Part of a small language model's weights: 8 layers.
Each number is 128 + 24 x the weight over the matrix's rms, rounded and kept within 0 to 255. Layers, rows and columns count from 0. Numbers have three digits each.

# up: layer 5 MLP up, 2048x512, rms 0.0749, rows 706-805, columns 192-255
# down: layer 5 MLP down (transposed), 2048x512, rms 0.0413, rows 706-805, columns 192-255
up706:141132128095094098169133108152105149127107130116136139080117153136142091110096141147133151155112149121151177108133110145121146113145126128120161107157128139107077121143106099139134116131155113
down706:103116140160156143137130126122129101126148140175126160129114098127150113115135111154115134134139136138121142119117140114140109111094108121134136142149095137134119146124111136133125124145149136
up707:141117103112155120115141098129110120126114079097138132111089130131143132111110135119107133124139115117129108130086079128170067144152100153137144131088155145129143116168148150131105108140090135
down707:121116126167138145140126124202147154125161151115155158101122103093143111150146110172155097124155120080145097107150118113152145131119138088064162153139125099143124163159101120104188105140194124
up708:107133167085127122143099145113095106139094113064092128106086114156138122129132127135088134141102156108129134113119133132104142112086121114136136153104143159132156098113121113138117110136130163
down708:137150104140119120136171115136127121149170105149120128106149113131130142078099129112157118109133145139131108124108098100103138138155150136098137109132116132125131162112109123129115142103118122
up709:168144120153108143108137093130125126170131146115126152120098140124144166155084145107133129072141143160137106132103119147080099147164122143123150110159144129120141131176159137140104108140152134
down709:114165125109116131138112130121109121120106103143134163149127137111142114118144116130171148152108162081148115112131127121074165148125106115090108136084146144129128142113133141114122135137152104
up710:123128097118095133136134117131126106102097122125102116161121139129152127133123100134142138124140131098153110123093150127141141144122145137139126106123169135140173184176111098169153122115129124
down710:090165129144123122150113106115119150154112124118143153175144102121095138084090124127147139099146123121160151129127133143100079121112150128133146145145077160145148146129114150163127113102154101
up711:130129154160135121125118117146099149165156140126116084127087134098193170075129099129126167134109156137118161161147139137143120120107082116116152136163127090123086148154138126133137153149102121
down711:130112172078095133126118126153120129154094119134110141083145155141146167129159152126119105129132128113123116141166150144115162125094106138149096142133118179087154128118116116128124117108140137
up712:075096139122126130179104151137114158134083148125196098136116108157153159125113148112128118110171180128122112108116151117154096135117126153078117123095152070068135152157096127124162114172079117
down712:093139125146087108154150090188144160066142144129143168128108148170144108096139133124154120128150201171120180147117115117155153107115143126139111135158176132084124188141139157097152169133079181
up713:130142157126135139155117145126099107108124144142136087110124134154131103124165120121143176132116141125161105139139100116120153158112122100148124104118143143126125115107151098138148129133152107
down713:147088125156129095174122105086093086119132124108160147119125144134132155145125133123142137159157142140149141143100182148128162116118127143112144146133112144114111177146096140102101139150086128
up714:115073145143147112151083128143144098105149108142138163095141163104113145110127123144145120069110128130148108116154095134147092148133146135117142145100091164167139116081149107143111103090106125
down714:082101103111156115116103162149134145130133106168168126141135121111141118128109138150117129143113168138163112147116149125105136115086093131131125154118089179132101145131112117111136156169078118
up715:152134095087114181127097088119119164121104157130138092113101164124150141146118117081143180148173098159158131145149084171122163133119140126161135100118151112141130147111104078105152130115125112
down715:133112156146155182127137108142127160133112110144126174145129133142113146133145119100099140140142139133094082092125151121103151131130174204148107074126132105162129118128140140148104108145156107
up716:139119109121117088136163129126172148147092161116126115147108164120174118128166130162104131138153138090127120123162105119120124120133104141133119118130129146122170134144137090158157119099157123
down716:137096134123172090115142119090127131165127128109118151128115090184131164128109138118130139153126153136077118162102155102135133115137053117121126084135151099166092123140168159160127121158129120
up717:101128123150137119096136102081123148086061146067137150139133098173096141095098087115084146141096116137111116122114153166114081130163117127116100147153137133167126156111148116161125146138135140
down717:116114187127108119082135147190115110155147151152180107116140104135131179111125137075111084127146145166135165144136139110092124113071165135147110134120159145148106155150125182143144093156144123
up718:140115120118111110098134103144142129108123096101135142143163109138101106128114104144144157131147159135140127151129168112159154155105145132140121148120142158113149129103122118122155135107133096
down718:164114148122099135154141112144116130133113135154114101113117140124108113157153148093094127130127117098118137135106133135123135126137135091131103147128115087144121109108120100121143119133100149
up719:146116104163174137112169150142147116121116157146107161129098126119137107137131086141134099125102126134102159138117109132128158124144108150085140137137124160146130123154108147156119115103148098
down719:143125119170173152110103131103113095067157106149179146137143126160137123134122169155102159155088093151132130131127099148131102122155124109152173134132134124123114182121117114113131102123114140
up720:150128146134117135179144116119135133122120142108132114114095156117089117086123148187096128108156117151150141172109150153105154131131119096104137111118115132133142127124172121117143148122123145
down720:132148130127153139140102131141117127144118135126154117106119066146170135122128146079146134158130125129082111116150144114146164134147101120133102172149127153102128129143109135110106132140129101
up721:098131125091110112094185093107125132159097139125139119101129137114165113102120140118140114119193164121141088139097108099152157131161135088117185136115116093113090143045132149137134128110168163
down721:100149155156109111123140148119136184180124117111105108115112136120083159095120125131143145097081157111110061134103151087136141130146154127126133068124137145130139140131133132149100116132136155
up722:110153139119112059109115112105175138128137180108124118082097134159145182118112172121155131128137099157087168088132129104151137131187070108102148160158133146135097092116095196139136106065168132
down722:163131137137134071080147131138148105114133147132129126128119119183163125133085123095165147133147143121075126103084118097137146108152160145129164114149178100131089122141133208130177106093092089
up723:139111142128128138164171137108153118138172167118076139164138150133124138146149144127152141125124123134149155142105155116152152165150111085121149095140152159058158205133088129141154139121116110
down723:115135146153122143087098153131112186122128128176123121176137126125116080164133120144120132111117145160112111120111106169134119104134101127118147181144098127127122108138124131084087125173136119
up724:106149121130155094123173148116107168119155145102103129113113127130088161111120121141115096106117095137106138124141121124126124129138105092139148116143118132169120147134150177144106073151152166
down724:115111187106120131111145170130138140160112176156128121144103108132082127123118140150134094170135116118152115100140134067119179144131119123136144107089090170135115108130116134125132127152100138
up725:144144148133118106115119152155090106153119125115163118133082152120149092153156158130169118148085127112159157111087117166109128139142149152102143134155117151134108108086137130126156136124083080
down725:100144116148125118149139096156159093123099161149092152089134119112126128101130110141118121065129128137084129134121144146169124112110131145120127136091163112065100133161117108136169150123123155
up726:115171131147115127143110132143165134152106120117080145106151137084109125116142136111143126129120119112116128132121124145130119078084150130136132134150137134141138128112133126158149144132126117
down726:148145149102145110139139088120154128154123097136121159123140139122122134130148129135150160108125127110106169076128119094115161141124125078130154175151133090135163118113128191203130122105091120
up727:116103110151153186107140133147161089111123087120152120098152110157101143097075111132117137108138156171147129102144164101087129114135120110073104097161095119114054135106138118104125114136116097
down727:132148126119128147164137110150144121131117105128109118119094155169149120158117077109113137125155126137100156149105107104135124139171140080107143138100164093120107100170134128159090116124146118
up728:148141140107130192113095103144121127169119092088110122073105156124099108161119144107099170124161131110143139109098132138106110161127151118088072148147133125153136147115082099118080151155170108
down728:120105091148140188106132136117088150148114091111134124159109124118131140122132085127144125173085156158096107140096153137106141116136127130126103137123127125096133143133126163089149129131166126
up729:132122103129103115135120097153122125124145111131112118121109112120125117114159130106118101160103145138087169148121117112100094141154137095088114105149165177119113108151143144126147125131129119
down729:138108159139102130154116118165073143118108100159162141125145150112142152147130102163158159109104116120088132131159170142153144128137150126077114121103121129164139097134124132170106147130114137
up730:111120115077086137129101090090120105127202130125147141125104102122148117134185130097157134148136106175157089159122141141146144134116140148120139138128154163109124086149103079120169131117174128
down730:141141164122170134178135165139119149126168096145092088129142135106150101125174123137099109112134157150143137157133141113117113131150104115107130191114101132151172138109134122136101089140157150
up731:168160088134121159140114105118100128119140126142147128149145145143137115118124130116114160127102138138143145095099149151073104137080138124099103131133087113130108152165141138123149122092069138
down731:116109155128149152129122151090099103149113186126154170119106081160139157141098157131147155130142122100103115113121131144092143105099145144121134148117104089088108113119101116156095147123116120
up732:174111110122098100113137130111099147122152081091133121139152135140164125150134126136135134114144129143170079140131129111121091160105065132150092147136143132101150137138126112134101103154129134
down732:112151148176098102097118113149120103143162112139114115100132122114119126130149115092134100116125101123137123138122087117156131115126134123099146141103152154185127105117165129105167137110124143
up733:140132139123164143150129152137136150044107128111149096129073169129130098116169153148109146141112105148155152101152128168158125142111121105092146093131103168128126186134125178120117128126065127
down733:114132116104107169117119087096120128167150130143129112142130126132165156114120113149132124090136129175130111150118100131149100180132165122166155129122165116104179082118103093121094113121146142
up734:135212153119135128181133119155137162132129113116151119127099163082134066120162161111096188137129123119169166105144115131103138124113122129089119165141110110107103132119075130122112096105095144
down734:153126140106128118192102159156121143102105119131085113126096127165113163122155131118157118103152074118145128128115124114136118132137130111107096099160121175156123106127146144099127150114133132
up735:120059163106126122120128149134132103136113135155132160137154102108132125125135102147159126117149126098148164101147159172165097148149115129142158116129123086161118111103152124130138108142114179
down735:145150125135152109101107107095137163125137147111124104115126126144121157145145133109129136135086141153144121163083085134109108138138134135099119137122101150101124178144118119123147110124159121
up736:152143126144082170110114126140160164102131153136169103134120117149133132132127113154168124127175119132112152160161123116125107165112121134135138103160145140113134123097144165158130132143106096
down736:165165128139143158144175148116101128111119103117173111136144123107135116118120119116120110128171130141117130139111125143126252142159117129140093151144116142115113132146070078126133130139152115
up737:124117150184144146147141130109088134130145120078164115121041164120129157118156120111134096136108146116137108143142113120124099158094077165109131152165105136149096136157126157108135123112095123
down737:097122140119134110161126170146120125170164134125115140139101138112181145115118097141132106105134150170079143132104126153112115126135145121157112111137134180134160116115148101110124161130108100
up738:115096124065171093119145122101140100151133145145125069080163135119108139138098100120149098150056136137079163148056137152161078129115084115129129134133115115120120091140095141127058144127125078
down738:153112147146148136146117131132150098144093131107144074145064103122162121144135114110141091130152099148131153089125139121111127126134087161123175109141115131120095107134140117132101121101138104
up739:126132170128097159136095137132083156120123146124121120151133165138144181115123126162107138112097169125118164149143099095088149137078166147122159129156163122086133113109116123116134121114144136
down739:172131150153122130119138124162133103147097108123072112094098106165142107163145107151137165089118106139126100142171109174131138134163127152203114160123110100117139132117108127130150187107157122
up740:135171145125114151124138118118140131136137104125116157143113140153141138133134179115143124168124114146118083115133134114086117193120122166144117106117118173107098123110152128142149111149135133
down740:116092137089123067143124146125140128115127138142118123158084141120110168082097097132144201132130088121133167142096081161148131141109164116134126101136105149126149107110100168112090132104122094
up741:152146148161114112114119107192140106107148170109140104139125140112131143149098122162120103144125084108164130138098098107110132093153174082097125091135105107142111135161153123150129101105114139
down741:131166113087117131128130158128118144143120119135152162122136154089127145136095134109133080125162139145122144124143152170156150111091128117127147099139103159133153155110114093122125134161087129
up742:096170113119106115118114126152140116147135131135095119194155132164129158138124168161132112132114110110144133152114139167147143118160136127126125092082137136101110121155104103112156125119122160
down742:160121152130092110098130151113122116143112106066115118123152154105114128100140118135112081113155195140136137118143149177132110103147097129117124118112100149121093113135144137166167087107162100
up743:113148144135086102123114155133170137107175119112108057109137108146112103091139150150130141140108114120165177143121179131094116094144115176121105121065129142138098108157112104136121129096150107
down743:171122190183158138103166170148141145159099140127138138188186150093128109126162124110153176138173149111109086131121157152098116108133126116115134140106098192104173122118129136142111136129149139
up744:122153107106131126120122133082139131153124130118100141128140180104093114107158150144121153135170128088124144129107131150100048134116081123149170145139105114144113120121097136098149119142099091
down744:110160116120175155120101109137143145174100147100119112144079100135171101145161097112115097171140157116111130123136122104158119113118156103135127112138124126178111126116133119106213129204159147
up745:113143167105126115124103090116152143135133134121099117116135131097072180114184108132110099114156100122135124094147162095124120114113109120159149133131150156125082145138123130127117098158125127
down745:129082127119115170098162132094095111152171131110129097110116127138108112150105103140100129150111121120146115157189140152097135110119120107130114143131118099121154126121158131141124060118129140
up746:123114135135156078112115087154151140144115114088126095178104125142116142167136122169110145138096122112125085133079102129116115144109153113131100052150124167123157142125145096123133148130139134
down746:122104145125091128118106143122139115146107101126131152117113144128112156135121142117105143114112084130097158133103136087141127094125087152125128131131107102118106138123107170097137111122118135
up747:131118155133166105194132142124113143160077150108128099159073115135112114111139122138153109089168106098121158167128109146118122151128120142111117117161145134139124146112125150122139149140112125
down747:111134110100098117112129108130129101103120145147133134115149137134138125127113101151123140129130130139143114142145118118125123096119138124152148125107114134154137130136151127114124131121132127
up748:116114162120086135160147147129173141125159113156076093127168099173154141143151149138104114125134133121122117120119147111070109140156158156131091120148168145162060100063162120126112155114118104
down748:125112120134171158152145120144077144110091126091136088156105113114146133102091111120114119095145116151131079124101122110137097130113112129175141131142132165098154142169141106131159129151125150
up749:104204123139102155130112104132139131164156135130172109128120169130142132099163105147128123135137135143112113138142109092127105136147143117112113156172122107087138114138155115125117146103099119
down749:143133141135129154125106115109151172140139154128139160166168134132092128106145110093132138056110145106081121112090143099105098096100109157100098168164151135069065100096165137104129109130097189
up750:150131126114158133114133130128167132141112155079125137111144141133127172082087119112134117127115158117141093130111151139160136154129163158108095129117104157090103149122115145132114145134111108
down750:106141103151130132142099087110152141128112111170141117125121096121140125125109153146150097161146113162124194101104098135127108134110117099061144159146108094081148118093094159159137089135117093
up751:128141126120132130107117143121105142142133148130122103143137104130109174132118124159124128128107130096091153155144107091113120183136105137134147105140109156115113116146080115169148167102125133
down751:144114129114116141150115152136081124104134124114119163138136137103202116121124116129131154141135118115178104131108150139119141087123111125109115113132119129122147134115142109103134091129135124
up752:094128124134101113139117138117121071144123121128173102128159154104133137104124140134103122188156197110110127156142135131134098146106121143145114124144095133134121086125073129098115152148143117
down752:149162147113122145101102152119125133096125119173118150105161110123118120156148126155129129134138117134117127168142140131155125137086128159107107097155108153136113118130158095106058100095142143
up753:135078125097164091145115095123099132136115140139141113138039127143144118079105153134096124144127095138113127113125121123091117137116104160128106082153129135126135160138104137102122164089122109
down753:129122141168142137113127133142133128146136134124094157131137136127150133131118110137151116112134145107133127150125120128119126140124131101141126136125133141143128112149147132121130137140147129
up754:121183085141136094118128103115121138155127146139147102095114108169133158122133128139165152134124144175153106133122101112098131143106121099128149123132120117097146125085141121166150103117117132
down754:131126146142099111159137164129078134133126105129140111163149129138093073140156115096099142161123134164105123131133107162138131119117084117155126151166123162151120129156170125103117141143125145
up755:092147134163115103153118153117114096105110169156146094075138109152135120129120131138140154120105120132117099106114136130141118134117108141150126079134103152087091110146129133136120126087146138
down755:168108149137098155127152135125144113129133126121073145167121145100115089147120100124132111112134146077107144162103126123111113131108080135127118151130108126117125109092133139144144134151082133
up756:102130116155104109103164144120107157130092085119097132118108122141120102119118120153139090170107094144116137107126144194125133131144107171123098119126139121095127118128117087123109160154129155
down756:118110102137146122136121090135156144129138080144108098142156113114107158124127129139144144110139145123119124136102126092114128135110121102145122113140108136139130154154146149123128139128129108
up757:102133114108104163183088121088144121113088121102125125114141147100097091111144127100131116144133183162102158134144081116119105128141098072126128137117120153163109124171122126133092106123119119
down757:134099105104098135105130142159112098141155158132087139192132138117130130113089105075164132140139116088137103107090154118122103129160142100091145115076134106140120115168116130077118109156119124
up758:154108117118143145104112199138137130112136124106103131084126117143107124139089138158084123090071118103089146142128161148161124130153139125116145170129075105150083162132149103165157148166149077
down758:123153143126133133137184130139122110158107135109143116115130175136142127086114103133156117137104164122099109114130089128123177126118125140099087088104093100123131120182114158151130126128117149
up759:164097147150123171125149113102099150136156145110152151151105135115097153155103075143153150146140119119104132121160158112136147124143075143121109154160127119159106134156105117099120179112133090
down759:126137145075144125087106143132134139121133131122103080111117121124136110172113199072128122122145178138140145111123104150114151111144114133169098148133162100168130099087107161094154134122156110
up760:143100146151118155109126118120113129144147126147123089100160138114109086093128130122169107115155133156103219159125159153139173122127156108117103096121123097154127139126131139176095142132096152
down760:170134085174120134136128103105117140150147123131119159158142117122126124143103162099120115143127151121131068137141137098135136124125123099159137125066131086104115137078135152072094113146154115
up761:106136134101117137098151143089091131108104130133113105138144117138174173108117102119076122120157089135090145110152149142128141107113152083144145110119117151172142166150163115142118126121104140
down761:123063136117139137117120191139151119131126127134077106126127094104138094090150149123109147094142174161148129108121133108055148112120081152091104127072143126145141125119133122087157160136154127
up762:166116122125188160107140130107114116085131150092130112103159173119137149135136163132137153116157116154082129150147081111163113140133128129119090130087125150102150095103140123153142083050119094
down762:132123158153131104156090089115147134108141125123109120154130101140146131125121153141064145125134083068127143121130107111107099142115121114103090082095140142145111150139130099120158131111125130
up763:121107141123086082117101130116063097116144141135126126157094134090153105160131130090145136141183119081163166143155081109125084117140084125103088152101135121120128128142119142123125111137096086
down763:133127122101107137105129143128132135143153159138166176135113101158107159151129106132096101129135099145127127085119105148138147143109129115117130123126096115108176108147098154173118162159125178
up764:126139139112135080141153134125154156149104129114138149109137135118154160080153167129092086078184156142178103124073174127144120165146111140129161116135138131097151146138109110143117101086140174
down764:111129121146156122125145100132149134182111154129135101147119139127145143136092108101191129102135116162114120146158164138101126135122133097138142155102120139136123117065150107130122102131130136
up765:112134129122145156110145123135129152091161128123133101098126099131118209149115094105136125145127126125149131111139139157134140146147164108120153115103166120116104115116160109155091100112122182
down765:134133124153186089137102129080138098158097098115134114131174064154160141066104181147080158159156128137118138133124126120142122147112120100102090156113158114095120099144144106135181125065084153
up766:137133151092161134114178098152155136158102108140109131100142128099090120103101142111123099147137112119108092175129111154124121122128111150069134118116143140096145139135138123171124149127099116
down766:129199127151132151176132156156148138142152209102091111149111095141126100149165120114139133113101129198146109120120155124129115112129150097139107155110115116179124114098086132070148138120135109
up767:149119101166161101141147144124167140119114054107135124117090152147111138126080050138155102116144101111134137141137172116144127143134108114113090140128155131102113099122101156106146133191088144
down767:111113157127129108138148181112142115100104166117114166169154084129164119141144119133139132178146124086119134122163104145140164103109128140176102154141128168136139141108132102143119148183143116
up768:125157156140107105164128099171117143116117102100143085152102144191135120157101132113113185156119120097094180114092160133134122133087131114116123138173144139113134078086126135169153163121079126
down768:121132129159116129138107129116148108105085156116119172134140182141123147087122132132127142139144160124163116139134151141104141117146159127125100071176114095154122108111152093108144103095129193
up769:115158119100124156110150119160112145120124128118142103145112147105163120122149124120161105146119114184121156109114112123132101132101104133148161143153104128129153164096141115155142100142145136
down769:132144134136110096107113146180126133121125105157149142116114119123126150100135145119137144101117137120101113126085135128148139106109153155147162087138119135136137104115148140152148165160118110
up770:081084126133137100161106135114135122173100124135113129101087121160104187139121119135137135135105088117145141128120123133145126126144141125108155114109070126100118105120126144119135147105147110
down770:131140136142128126138136115121113120132120110135136116165128114134146122143117143149121105122119130126135128150122139122105129157123142117134117127128148131122139137116148130142126117141136139
up771:085108108100156112151115129128168150136135112097167110079111133140125107132178112113143173164156122104093111125124136157109127156154121131133113131098144134111125130142124095087119122159118166
down771:135119105123142103118123104106116078136160114127115164200132101124092133103103132108127131118093122184144143078118147121167121159113118133113120135146127160109163100130129155091121069115163111
up772:151172131097150147131142120226140136112104086120169161209142097117111188120095182035155152116112104127101087150130102136126143133118158159104128149144179157102102162141197162171148134129195149
down772:203122172145125087119111134144124134053183105122147105179102139153121147154167151096183131132125147100139160120119133134142080173093195132111182134162146152111077194153138140123132204122144149
up773:148111148093107133138159102132145111157208080123106084108130136154135096105111128175158099158112126165111101082114114095120125141158149128112146129117126107133136163093112083104118078172103126
down773:119105132131167136128150125132129112130147135119117113148125128132124155093147089135117111072182137134087103110171136149141164141127154158108106132084211149090133140142109172128140137131114116
up774:119078141131144111152136072127120109140139136097116143112089127132125085138121119138104131098129109195133089145113130119148134125146126093138098129137145153154137088142114153105139131119136122
down774:115116094074119112135149092094125143106137126174130113100101138116142110124118130124099121148162166127148160128173144133112152133119095134142148157112120132144132096090161109099129103122146131
up775:147162087136149150112111148134124111146162140127148108139141157195158147126133137115149113097111136182133131135103140176161154114133119129091126135096119121102065131105151077113154114115108130
down775:115148136134127116175078100126151158151140143132141167097127204121114141153122126114136120129180086146111158109138160118135119104139164099142118107098191083102102162126168118122129152164136178
up776:106122108117112153110100104105161135127171103151096146148153127111136157194116096113112148105135147094131135184107128176098073149085122150122113112133112150177119114113129098136173130154081102
down776:091122152101129108144159113178132123112100111112158137153127133081129136093114141112124119133132101124155159077132112137121111091163104163172146153069126154130124140144095145136140136164181125
up777:106143092136102140128111093118139118157127146112139102125131143106098124167100104094164208167141157129157126128107139132125106162148141149155153136120144145145125103182163108113160106138156128
down777:135143110138150147170116084180137171139116130104132097085101095119087094098166079150137123144172091124147173127160121118127128108153120154153131143122177153079144128120154079132122134122152132
up778:124140152169104123095108173170118151129118127137118123128101122174146126127165087179103174120179161124109131141093150107156129144103123084109091106131165114146105118140168167173114126114120116
down778:128149126138145120105131155130162110120126118111163128120170087147129131139139126140131117122118115123098123117118150130106141127126093141136145106156125129134145103121152142124158135112110119
up779:110101135097156109151131151155122132094110090131142157137131148120156125139118148130100128088153148156130154186116181100149134136116108136136130139113097097112100100117148108116152151113112076
down779:110135161102126132135103147137119130111098107107120137128144125141106140127121141131153138109107141134129112132147104133115134096145144154139051135135112120153149117153130122130196101159145165
up780:129087152126123109149104130139122109119135131116162132143102111142145128117122117139163155140127151136149128106107120188114119135132158120143127159144127119132117118154163133151130127152087116
down780:105104107137106154110142116155168133152129125148124122147104124167125115121147157139133111127138151105121104110140134138123153114127113138141132129125137131116129119128103136109117130132154153
up781:125117119105168122130152146118116096142177091140101114145097138110124137120112150141117085112091109099130164134102146125061090155147112143078150152137134108093133116077077193095101173158083081
down781:142211118102127141124130135128128139117127096189158133089103127139096099104144124084159153135175143176134138099147147121108131139144127184101125146124078151159095160143116156107126123071115155
up782:132143112104103148157112161133164119138180079119094165109120119132133122144163078152155180132147127152123112135133065115113120167171102167119084094127085138151162129127131131093116110145122121
down782:118098097143120130177070110075111099073180162120114123096133128117127074129110147136148140124162131134145118134115145083163129127115092189119131121154116153143106101094113114196110134088102105
up783:103157091139140138128121104139145139149123126129121126127094158123133147155123172144149101127152152103152126075107140135127120155113157113095100131132153123123145138142074151088153148085127078
down783:134093147128146138133084142105129101110109107092146107095133131155141141134086112126110115119129159156117076132134131112129140120147134148122106158146116144113113143159108127153133120113173129
up784:115098135114123091138128136151123149098105109100138160134093097153133129117147135118124157150111146108118150073094125148134112147153140124123127094155140106157100116139138084128137166161164149
down784:141136148117099114078134141115126147126107139146138149112157112124109149128131129137103093166131149151182151147111114152109109105146181102103129128156132145146171121151134110154158138148153157
up785:169121132132146127137134156137151124147139074111150163134133136163122151138097137146157144152109148151120109149105127137110115184121130112120130128142149133100159141151111109116078135127125160
down785:108116123122119110110127153116124127129103173189140097129118101118184122124135172072094136134153116115117140108158106132105144126116088132120117134106135157099126110124120144103137129127097177
up786:116075150123123118125166149120147135126092141127120105073159137105147103117107165154146113126122121100132178072110125158147167145140099100134150137107100103126102089164175111127151146091166130
down786:124102137104122125133132157163161098164160153110146138148095105129088137129130090113147151109127127124155104098128127164101154124104158142116146100157093058084111077118187155144157126146102158
up787:137136121122100149077146174134159152113127165051121084142114123125133101121079062139089109107091147133165134112136175173150158123100146129097149139122146099162126134067137135153136154108109142
down787:128150150131120153128166138114090130111124098174080141155110142114126130175087174137126164155136129138119116061110080121148124101118143140135138075116088168164131159132107183142147164083109175
up788:117148164165139104142113111142118110079085150150077115148125143128097140123127110139122133135086128151158112120090134114157102146124109148145141131126092109127112175106117135117137121142114146
down788:188168126149160125099133136124139064124098169142154129146082117132165110116150163073103120073128122168134121145151091125086120113133150119178125112161128148109167148120135097144135114114152104
up789:155129131116148157178100110133131102128127123087141155123176138085112102151120149100118154098118127132093144065079138124090057184137150104106123126139104120137127159118134185120129169151148104
down789:148139120123083171129091117151149140154116124141146098098119121134117128140151106153124137086126140116103118159122074118138176144162147120191147159169127114089161073148150139090140072129151105
up790:106160106137129138118134152080127076139130133130120150124151165129143120128153144076151126148123080101111095172124103141095114136110164152149125175149125144111047157122124133114159145179168129
down790:109105136158128091164154098089104130104112161144111136116202144097135124112153099145132123141097140163105118130123150122107130125074160125144137121115159130129185172140096142132176097119117138
up791:150142082130087104131098136113115135161120107155146096115139151152159128127136148148113187109127136104145156106114170139145153084085109156142134097133098133093068140129138142147136134137140136
down791:151074140116141136120181127129135144133071140160120146128149105108105179127114105106150128096102093077118163107155100095116172137122124117101087155166138111151089159129169127049131126167178141
up792:092119152161130159109130173124140146078125126128141138146098109124125124118100142141123142139106136088116130115147141124128125165129116087116140141148137113115149131156111138125111135145137133
down792:147167117083130105159119165116140103156119103085106136148134095072150160116142093168092107140163129121113118162124156162147157087126100202127109132132145098140152140109172125120166171146087121
up793:118090122149156159117113131115166130128116172112147165127148155104135147148158153117081162137119115140164085152137115089125156175140160133115144129121080084112121110116122152141115130129129105
down793:119138074122156133139166118174180097110148093140146170124126139106140139118150126121083118152141150152083143155132121114135115106083126092146135145139105123141128141138177116085097107116115113
up794:124137184145104131159151105106114114106098121150121169125124111111149182121105141112146123090110126122156126152112110157108127122159134116104151113108100108136136151093112123145105132094125133
down794:143114074143104156111108158142129148140158156125091110136141111176131133148152139115100152112128157111116137106164100121134134148129142092091096128146172144093152151128109156145106165140129120
up795:089121142164102131162134105120127095150170113136141094164116092141172130156128148104130089128133177150122139129123139140131075110111117113113132125120136113102108090110126131161138109144109120
down795:136132123123167164127154115126109136118120124144129137139114135103124128114145127139146128123110106151119118124159146112157123197157111121144129104108162158091141174140131130087108124092167134
up796:130102136147148146157118131118143138126145134140123109113149111116104155129136162169129099182128160099156165147173090154104128101109084164119136110160107123116110088147095131144143112112123142
down796:143089100102103106093123131100088104145189087135138138117144142123126165151117137120150115119140132127125143113132119183156122093114112126098077114147109076131153103128084120138115127074138136
up797:096121116097105108113162150175076108122163129122125165131076108119079184150157151109122155097122112141172158072134156148138104129138148123136129163148114093079133104107144145147171150109129135
down797:075172129110125141144136158174081137126136112138129133112104097119053155132077158111139087142137107117146067111103155150137134153126125104113119111089108153101092101126144085163128145165176117
up798:116153096178095096112118147108209094094134111103111132115108124163100158086128142087100109121197143173110149133091123083129114167158132085144184154083166175141123152103135089108128129144117124
down798:097073172082139098054156148145192165113076083100115157155119110173111143142074153105123113115139167099123166126116155102120119122163182112117102121111143160134128140157109099122166128161146144
up799:093132136140151133139162100102146146120096172111134148110128123104109108097116127136094132123124131154142150055129136139110106115135135145107166128146099159138084108166102119136143126173145092
down799:147117106152082109109118145123146097147109109141103130105142148117146116141123153089129133174144119144131115154107141133138137130117123117144164120096164125099139082135139082087127094085144126
up800:104095149125105136148095114172081126161149133114123137134144095106160135130123086167130113138089081114142132101129113133085115085145103144105179129105135119098135097133104132138118130139149110
down800:119098121134090117122119130119137119126166082114127108116123168141104171151082153120133123098100157056098116106139124143179118100088104137101141164138097110139169126137150117092142148089099126
up801:106111129110110134133108061129150095109105114124105115139137152104119125159125131153141122106131111131115130069124187163153126147114145092161139122114112095144114137137105120115135136139111117
down801:135146151146087139106154122134152101143131110152118115146126150157141109121089158092135143128113141127140120161118079119124138148132128121106165144129150145151140128101129158119145153109090175
up802:134131146114110152126138137120176112087104149153129139120116135119113150176149159105135113119160155100156150125127145153102125113066088121118128172100154133146149134147147168154135111136149148
down802:129138145135123115108095158106139119109154151071118112150162143143129095152103168130171096165112075104109122172042166134104120157147166122115122141119147156147117102138146134146154146123151118
up803:123153130102104123102153119134117150138177166106116182115120126096131135119120169125105122137134112135105119148133121143132092146116158145140142133138126123140121108141125132107128147099130185
down803:125097108142161146147163144129163096149078121140127064126124110145111103135120107120156127126114121172116138093119099148136120135122104101145119116103125120131124153106169112141142120140115123
up804:104112123135134104137162059121141129118130135136120156101154118106126113131156137127110128122124151163160140138153109136119149137142160119078111133148128146129153116129143161126117095094109079
down804:138118113120137123098129120157120129127114125105150144165151108119118116121088141170118106112110124123167166136113110145175112172123081143165120125109111106145147110099160096178107130137110183
up805:103114138144107112081180127126137126131165145092097109160145126113141129110162145109121123104148162132089121124125114114189131202116084139122123099180133097102145131082132113178174110083102114
down805:103157102090116137137070136129126148113131125151187116115092138163148133157088085125133136126154153136100109081159147152128125165127147134097103119137136110181144103187116108133126124145135105